From a checkpoint of a small transformer trained on Wikipedia: 6075 steps.
Each number is 128 + 24 x the weight over its row's rms, rounded and kept within 0 to 255. Layers, rows and columns count from 0. Numbers have three digits each. The size before them is the row's rms in percent of the matrix's.

# layer 6 attention output (transposed), 576x576, rms 0.0297, rows 318-362, columns 144-215
090:132126172166121141152123143137147041125120152130125164132120149129077089135155119119089161170077131144153146108138124127150128107145146139150115119153156140110149130120164142109091111079160102113125143140106114153132
091:110166149184136115119075151104128099104073096148157144085131086137131129105139142120134107126116166156110132106141107100146118127106168144143105132150139109123155115140113119141121093114150089143074163125098164136140
094:121154054137110139166168155135142172095118108070135102128130147107136131121096110103153164130133102156153089160100108126095141098135107101129112091112118143128136167162151149116118134137116121091178118139158144102122
088:139130139142111149110133159105181100104138127114102129140123148160094109145121145091141142112145099125136181117123096110099121092134159097143128146161117084136153110153094117122113079134114136114109120171101131169137
087:160087116153157202115116089158121151140128101132112121123118127110188144105161168146124171127120107127121147136103119154129134155102153115099117149122107125135134116146116138107107126116066117144140172118137158133118
085:109141141106095115095146133143117153136131141143179160145162138140106167136087151104122120126082175151151094176142166083156184160138120140146156145135120176120146143084132060123153143088145171133137132130174117116091
091:147123129159157121059114136132112137139139125162147144146132101140129160148130143124143152128171132154166114166142136136162176156140108163136162085089141128109112166138123105125146143175152110164069124085134102082120
086:141126116132158131140161176163107092108107091110102145153120145095081095122114083125114112104151098113127130128135141094105086106147091119095158116120109123100134126132100140100112124170138122149134174175140185083134
083:133145066128111117126074166147122154093128115111183134158155114130069132146130158140119093136157134144111116090204117110116118121127122153121137120113108112129188155159104126122156120128160113126143120128135146140137
087:131114191122121153086126093119113133152097197165147144109114149137143096127149145111092118150168116142144160140171203137134117137143158121122129178102161142127100137121116111103099163145183140121121103169124090063125
086:114098129128121151095151147168134128151112119119111117099174124147060112138168151109177141120124107173192150148156112169098158129135112146145151098129112163098135153166119110138122089121163083142161134128165104146130
086:157133187134153138156108114108131163156141109115150109124084136111124114134157154081132120118078147112111102163125118129174134083108113137163170103104126111114145157179171129148167115120165084179143106115092152119156
082:121116150143149182160143101158100121173114142154099149127109146089140133119121148140134162133076110106123146146154146158137101149120134102135154105138132120142147077096102126113106118083133136135112180138178127094145
089:156119158139120139116063121171128134122128144154129120168116129119101127141079154167136108138130109096093133082157141105111151129130158103131157149100169099117111141117100122161138134063123143132150083137115125090118
082:119133141140129146110113086138125117136156148144103158158131207152113123147118173140124141165123118128156094111174140108080111147144154104126125180136105172144107089168149120111110154115143125104145116117137084161100
088:128142138103134144155154107151117137140140144144170143153120161153133154128169095107152152148160135137138109154140141111121138129090100150140137141093106149160144133081142167107130198114126112127119135168158101140124
085:123149133132111143127122135121152164168187175128136134086141127129156123130129123139124112096130139168127123144142164093114129109150141149092125146097127115126097132093119056153134161105134167144119088157143148106111
085:114118066139179146152108149126118107135146121139142107136127136090175155127139127150087131126132153106184114138167144171127156170183092184112100146128131095106079077103090124139114100102126108094099150101153146131119
091:116102180111125130124133130143161110131107167135119139115144124119085115139138132112163124131132116167150159133096127118143134131111179160147108107138120156111150129153130139107103099134122130126079103157147112135162
082:111129183146116139110107110113133125128114127121101146133135136111120137127127150152120173125146122104093104136114125121142152125136153131094112147091095096144133106139098105129122109118080128149143141134139137145112
088:181159185138139138110094127118121110073134181167130125102088102137125098142146126156152141113125125131108170162134200103106105130157159133079140131160172123168137172078124135123106126124106138113074151163151142090133
094:135155130129109118136115146145111151123101095140147092125114131117164138135112097121107132120110110125106134120122132101130119133134140173135166113087116128133164150116109150153112107104179154113151151157101189063138
088:154129116094093118114138170123083148121141098132134125123095133110143108100163108127169134122105133129119088121111152150135145144139181109124170143128189121106141101142105157128111159106130148094143125139146173095103
091:122114080123096091096121131156097110111132129087130132124116118120113124152099147153151153137150111133165134086161129137139082140104097085108166131132176152076112144173120120137097127124168130146126153084159092125132
091:114168080135108145129115168095109119156126120133125130166149152125117107127167096131117160136165105151149111126128127109111154140154063121134086129110140100104125091150094118106115130157153109104109111146164124118125
089:127122184135090126102156100136108115124092138087094140094133126111140145061148118139124115154112140104121071159129142144135113184134142130105122128172155190128118099131141112152132095136107141155119143133109142115117
093:128124085104172131191137120094107048138095131127147113160143158119166151099121134147107137143137134090146151114130157155151143164104108119129092164131102095106139152134117110157097110117131111115134194170151141090133
087:115100173109147151209141101100119089129130100092098130133127135163142146163153148145108156101116142114174133110140100084089148128115118156190107117143079136139160137135160129104119096093122127080111090143133084122143
092:148094166151141121115144145125135096165100161128183134106107097137080151126132126093085115149098172111134137159107152142149144135147085103140119133145150126097120155125108136152153123135137131133121076110114139137084
084:122140157144142085107138153152151146112144123114144138101125118134117110141077131149123119105108149118124115135111128099156125111105171123119138071105117123135161105116107143127129155110093116115149107123134092066112
089:108149110119134148152102140124168107132147128139135142150127110083124142125102144142117135133135099149146141154105147117117137091158129140103083119115101091110098113134110118031101096127108138105114156156168125139155
084:135172157134137157092136131097137136122138106146105143199140135160094104143161129147168179130179128124124092089099100126116113124125162112187112124146111127124128111122185175130098102167113132148134101157156120100121
086:108163070129176113127134113109145161128184100129132149119128113112202151114136136158132158124143120102131088177141122146125140120129059146126079110136126111110067107090113162127146138132115110149097119108130130173145
087:150108132127139154135145128163173130129117140152106071142101105123133122150137123137113135106142110111120201079182075107108125106125106123162134141146104114123140156100145125141124104148099123145134129128073095138126
080:116149186154164098202119172086198126120143140147145120120114102143153122147131113146140117153142103144142142117092145085095153143149108161155086133108088121146134099124158114180125117111105144139083121132113135141146
085:120142153110123162136138149111147139132134113120105145147099096130075109158161066146125128165131119184156137108138151095085100124131177106137092109149133182115143154125126152122155145134108178105128102113119114128114
092:108104140116109156184118099109168167171109124120127105101150133125137146152163108134138104133100109140156130138131141166110161159136119126106118116121142181095120096138154116121139145086130130135170155134164134146141
083:144149139096112115142141150151099169112138116129088087160123134122138118124090132164169133085125089142102117145136095110095116122099133133149140131110081106157153154167125149102116143174143123162123121137116160121140
088:121149156136120118174128087122146104112143139138145123159136167118119086087147083117132139140108118154118120116093127151170157096096167142134152101066159127120173114144125168090138125087109116147119156124140132156159
087:106150119148113140095119130149161180114127101109145138147122133139125114117104152073130117134097133146165127123131125135092130127132152126153164122141151132146125110136126103143144108128170085115156118114132137161141
091:136134091135105108110119144167091140125148102124134116143108126086126132098141097125143150117160099108162166086196091145114060154085166129129149125183121112099138117129116181132140171184125116117158165108102157145116
086:170117152131097099165165118088083113153092149123144137142172130124061124114097148091132130158105131095114135155107175124148129166143114123163123172109123148129097135110145134093100062139133174095116070133188139130105
090:145148159133123111134072142150117071097131107137138120131107107126086122193140102141107134164155134110148160085164090156149113134150123110104160142139089118112108147108107088115181099133125180149067101116108145114118
088:139135117135132141126100127109129166153116110122160148105166157153116165132108139108126114155079138108127114155121126144111111161122106121152079089151129136121079144146131164144163133177139137147139079157131136133136
092:140175178144146091128130135126132056144091140135118182114129141148154088120130136166094134156147139119142124116135130104148135164167174156129149138121170088092131095092130117135127128111148121137119138109098142139095
# layer 6 attention value, 576x576, rms 0.0302, rows 319-363, columns 144-215
092:106108113109114108122131137145143125121147148098104125123167147104129129122150120132109135165127154128144106167137088163090125150185110150090124101151108134123142130090147144147150147107165130115120105129160160106129
094:141129141144131115108129139134122107154144139135177128128110116099113122127112098114115081135087124129133125126117132133162123156113118078141129069174122157137106130165103122128105166128129079160135115098118113137136
087:133128122104124107126104126156117126156117113124141093136160124128127139142138150179106144085077141175137096120126115079145148076142129113106121078103121158139151107135114111171172117123147100139121132109176130154142
087:083161102111130125100131126147124117093122141140165146094091140130120108092117122102181087106137133154131081092124124149095154107168087133113178117135122133128118156094096138090106102144140119123132088125092129112158
084:106126090160091114141137151106138147087132113116118107175153125107121118134100116145134106173156105121111150093108138131169121156118131095157121090125128134127128119136133133078116121117144159142088097117100135111188
089:085151105109068119124128146150119128112126105143110119150106116151116088126130097131097129156106150101128174125143152093146108157079114081098123123123137103116144137080148106110129118073121147091170091162119126092141
086:129095118149107157151133124134172118133109164117130112141075112099127120150096119125105124162110116106144132155134112150143156125138116124145130104156151078156139126105118126149121110094135118106143119111099098121087
084:122143122130136102157109133124141088143076154128126128105111088091141130117144127113140178155154118133112147127149108108160107159156121106116141110105106165137109105118147135090099138074084152135118126128164143136120
089:103116103111118156130134098132165119151167100122134111120127129172088190155106113092108150073163134140111093105143152111130136131127163157131121167114135085122146104120164118131119110136097160105125136115159154108147
087:117149149132133105128120153127147131119134182153145133116087143094131111097148138158082161134095116098114111127115112105141133115093145106181137094166156128121121143127138134080147165098142151130136071161119102132141
084:115147099124094167123178156132127127112152126087113152127176125144113145165123110148161138169194116106129140109136132100135134130164138157129132086121130146134122130095078120150141153134134096119105141151189121160076
086:140094120113143105162149166122100133084108127078136108120132134155125105118105097114124089128147150103126085119126149156073152162106158108125124101143145064123092105139114137107113154120129125126139125125138136103145
092:117107098118111127157160128091148153124135153114153144106161090160103102130129142128139170142085115139131113127132123111119088123130121110133125141076089079126140127155160129063133124132090174103144117101141123109115
086:133105127147149066125139123119128099123130099176181134124094112119116133141111135139165125096122124121124142100142122121151098121157127134135099095085096110187141121086112139165111153105157193125136101129165138130142
090:130153120134082156124169093138126097150149084158129117114137072130114127145132140132098077111135113101113157104112134154129141129136113123103109131139117089130106080167089106123101093148129158132132118064111126099115
088:113088089149135110132109122140103148146126070118111145119143160158105159113101158135111134137169109132113133119119110139086104117148138156139122128115103097112116169139126156103135136169147141109128092117134137096110
086:111127138128116130115090138104106124143108095096099168122126168136128131118124119118165125108094127143122097142120127145105086140087137091125137149165170121137139126108148153098119125156139092134139103115097135148109
088:136167106133098100138114132112124150143141138150132124096165138152117170096132129148096133141093165095125146099127123136100112137125137134125106131141163119132142141152130108131172161142108128135131132120106108127122
084:145150115129122150127178133148153124133140110154100103126114111161136126151132095106149077108091125165132126152112126085065118150153133108144132122139093095123130145137103136150141126101183137106129127129136093109163
088:102131119124098114111173116116125150162113076152139147107131135129100111125121100138156132105150177179118116097110127156105111132091132122100127134079119110120141097133135133136144148134113079131130149109103154103097
096:111115096087103147112137128156122146147103118093107132140134133109141062129145113116140120193114146141143106132121098146127109107115131139118151146098130129134108129134156119093129109152140205124165081097148135105104
090:131095107150145095150108142175139128119113153148117142102148175143128134111112105058097142145141168145131149113130109168146103118144121152129139135094065139154090115142161103130122096111118182107167154103140141128174
090:085113152110122092097161119135131086131141175146110084135104114133142126168124148099140126166135135106137114097113142198178152120179119120148107144123172110137110119121149133167123101075153092127116147172075154126103
088:130143173127142152119124091110154118140140133138125153172131124123144089129124122137162110151091104127140160109130126139166139110099145189121110142141134112134144151100116116221152111137130174148084149096114107135124
088:081133114131153143096106146185103096085119141114130083114119178131129120126137140040132100122114126159134161160140096136114132116152113171123119124124119143111111110135092103073097169091128097127128142177169115134139
094:141109137120119128125123135131187180099141111130110158101105133159131171170106143127114071127115089147141137116120117118141145161166098136120115187140128107154124139114126132102147070119098165114112138101084087077134
089:142086147134153136083151131127165161173110125097145168094179115124099090136136134148139155133140114076127124116140111177091131142101143162152094159090131120168110160131103156154149139130149157171109110150126143161149
094:103140124115105164134150124133109185119152118131108082176144167137108122140093147134145094119112124109123156167121156127136130144098123150157120138103099097109148187138127115109084122142106158106126123154102150103134
085:143118103104107130122125121161113127149123130129089140160116100080117090091169138137139163162166121145141129148132107118091113136136150127159143074116111144104144146122167135126134106137132136123147131113146138136138
089:148113136101109143125150136085152127144072100121118155106136146160083085159158095105123170125121117165105130106125113093139117171103104113166150102125131096106165103105100106173175121163133121142141121104093127146099
087:133098114119141109129132109115125153115126151135178153073162089117148098129165127126156097149132157093132157125118122158141143125101130160132099159091091115136142122137087111141127130089130129109121129112148133146138
089:148141123128079144145132121114069097158163073101116101155170156169133169121133098149145072088109129149143121120113121091098151147115126099125122110143119111133122137136162114166116137151151115132148129176156154132112
089:141144129100139171158136137077142085153126134091142115122135078162101134127125129171111093126124163138148157132124153092105122098102155105105092169118137128103130134114114144126117120129146109134083123103110136100131
080:167110142117091172105151118136120158118086083106153094153167113145087097118115137195101141084096145115111128104111126130079129116137123131133104156151105152096133136111113108116121124155136116114132131109104104125132
084:186121147144163138102141126152155120168133150149161147137172140112090140138111133151114163169162144130143118134148107125173127097135119146108155139079157093111148107133131095103133143112105063176134140164158145125118
090:111137131113161113136114128110104130101144108117125120116113120133151146087092136120132119096132124125107115115136078106109116105151143128115119128139113174125112166111123144090128172170148171105109103158124143155121
088:166141118118146115131082161114133116125102106162124132109126124133133146119158093116114132129110139105147131131133123108126126134145133131149173117101129157116143126112154109177174144094102184121131122137164076147111
088:119094133103109101134129137147127074137111138143131151075123138173158152153112137111101147159123186109115151140110124090073096151139132105125159126123108139115095090102151154135110152143137103146105153091109127154111
087:126146096124101116126107131129108115107104093115160148140140160090116166169135120184147115115118157164118106148120138142144168162130137127113097065145144183157140123117128151135099128124106109126113107147123144172148
093:157134153125175148150110118140131102118099136104170118117136074116155171100147141158141063092134121111115113157114128149140132082177125146118111119141126166141133094147100105170095162111097124109114122148133123105083
087:131133105162134112139132146112170175117106095081099133132124129148144110126091147092137134104101106073133115118147122116106146138098164134142099119137097088179150098144096113108163128131086151139111157129085097137175
091:150130121134141128105164126139175139153087083115120132167110113100116096121107140145144140133139139101135138191132162106093118118089143129100117135102182112087143092136145138121138117138110100116174138152103115112097
088:152142119115143117141126124091132161131161114184124132138161162092158134122120112140162093139156140095141177099135108129134154119123118131120126172131126137126125106104155100158131167103069160112111127130111126118122
094:112108159099127138144130141115134124113114154140085100151123102155134103114146135118129116140094118131126139122113145090141100097156132139099113157120116081093115124102153120162113127136167116172139171139142098119105
086:177116116125123107121140159107174155169143154166149175104120131167134134099136124128139115110157108164111136108134128066153119148144157112101112150115125065151091126099130126096136157167104123127106156135117114147153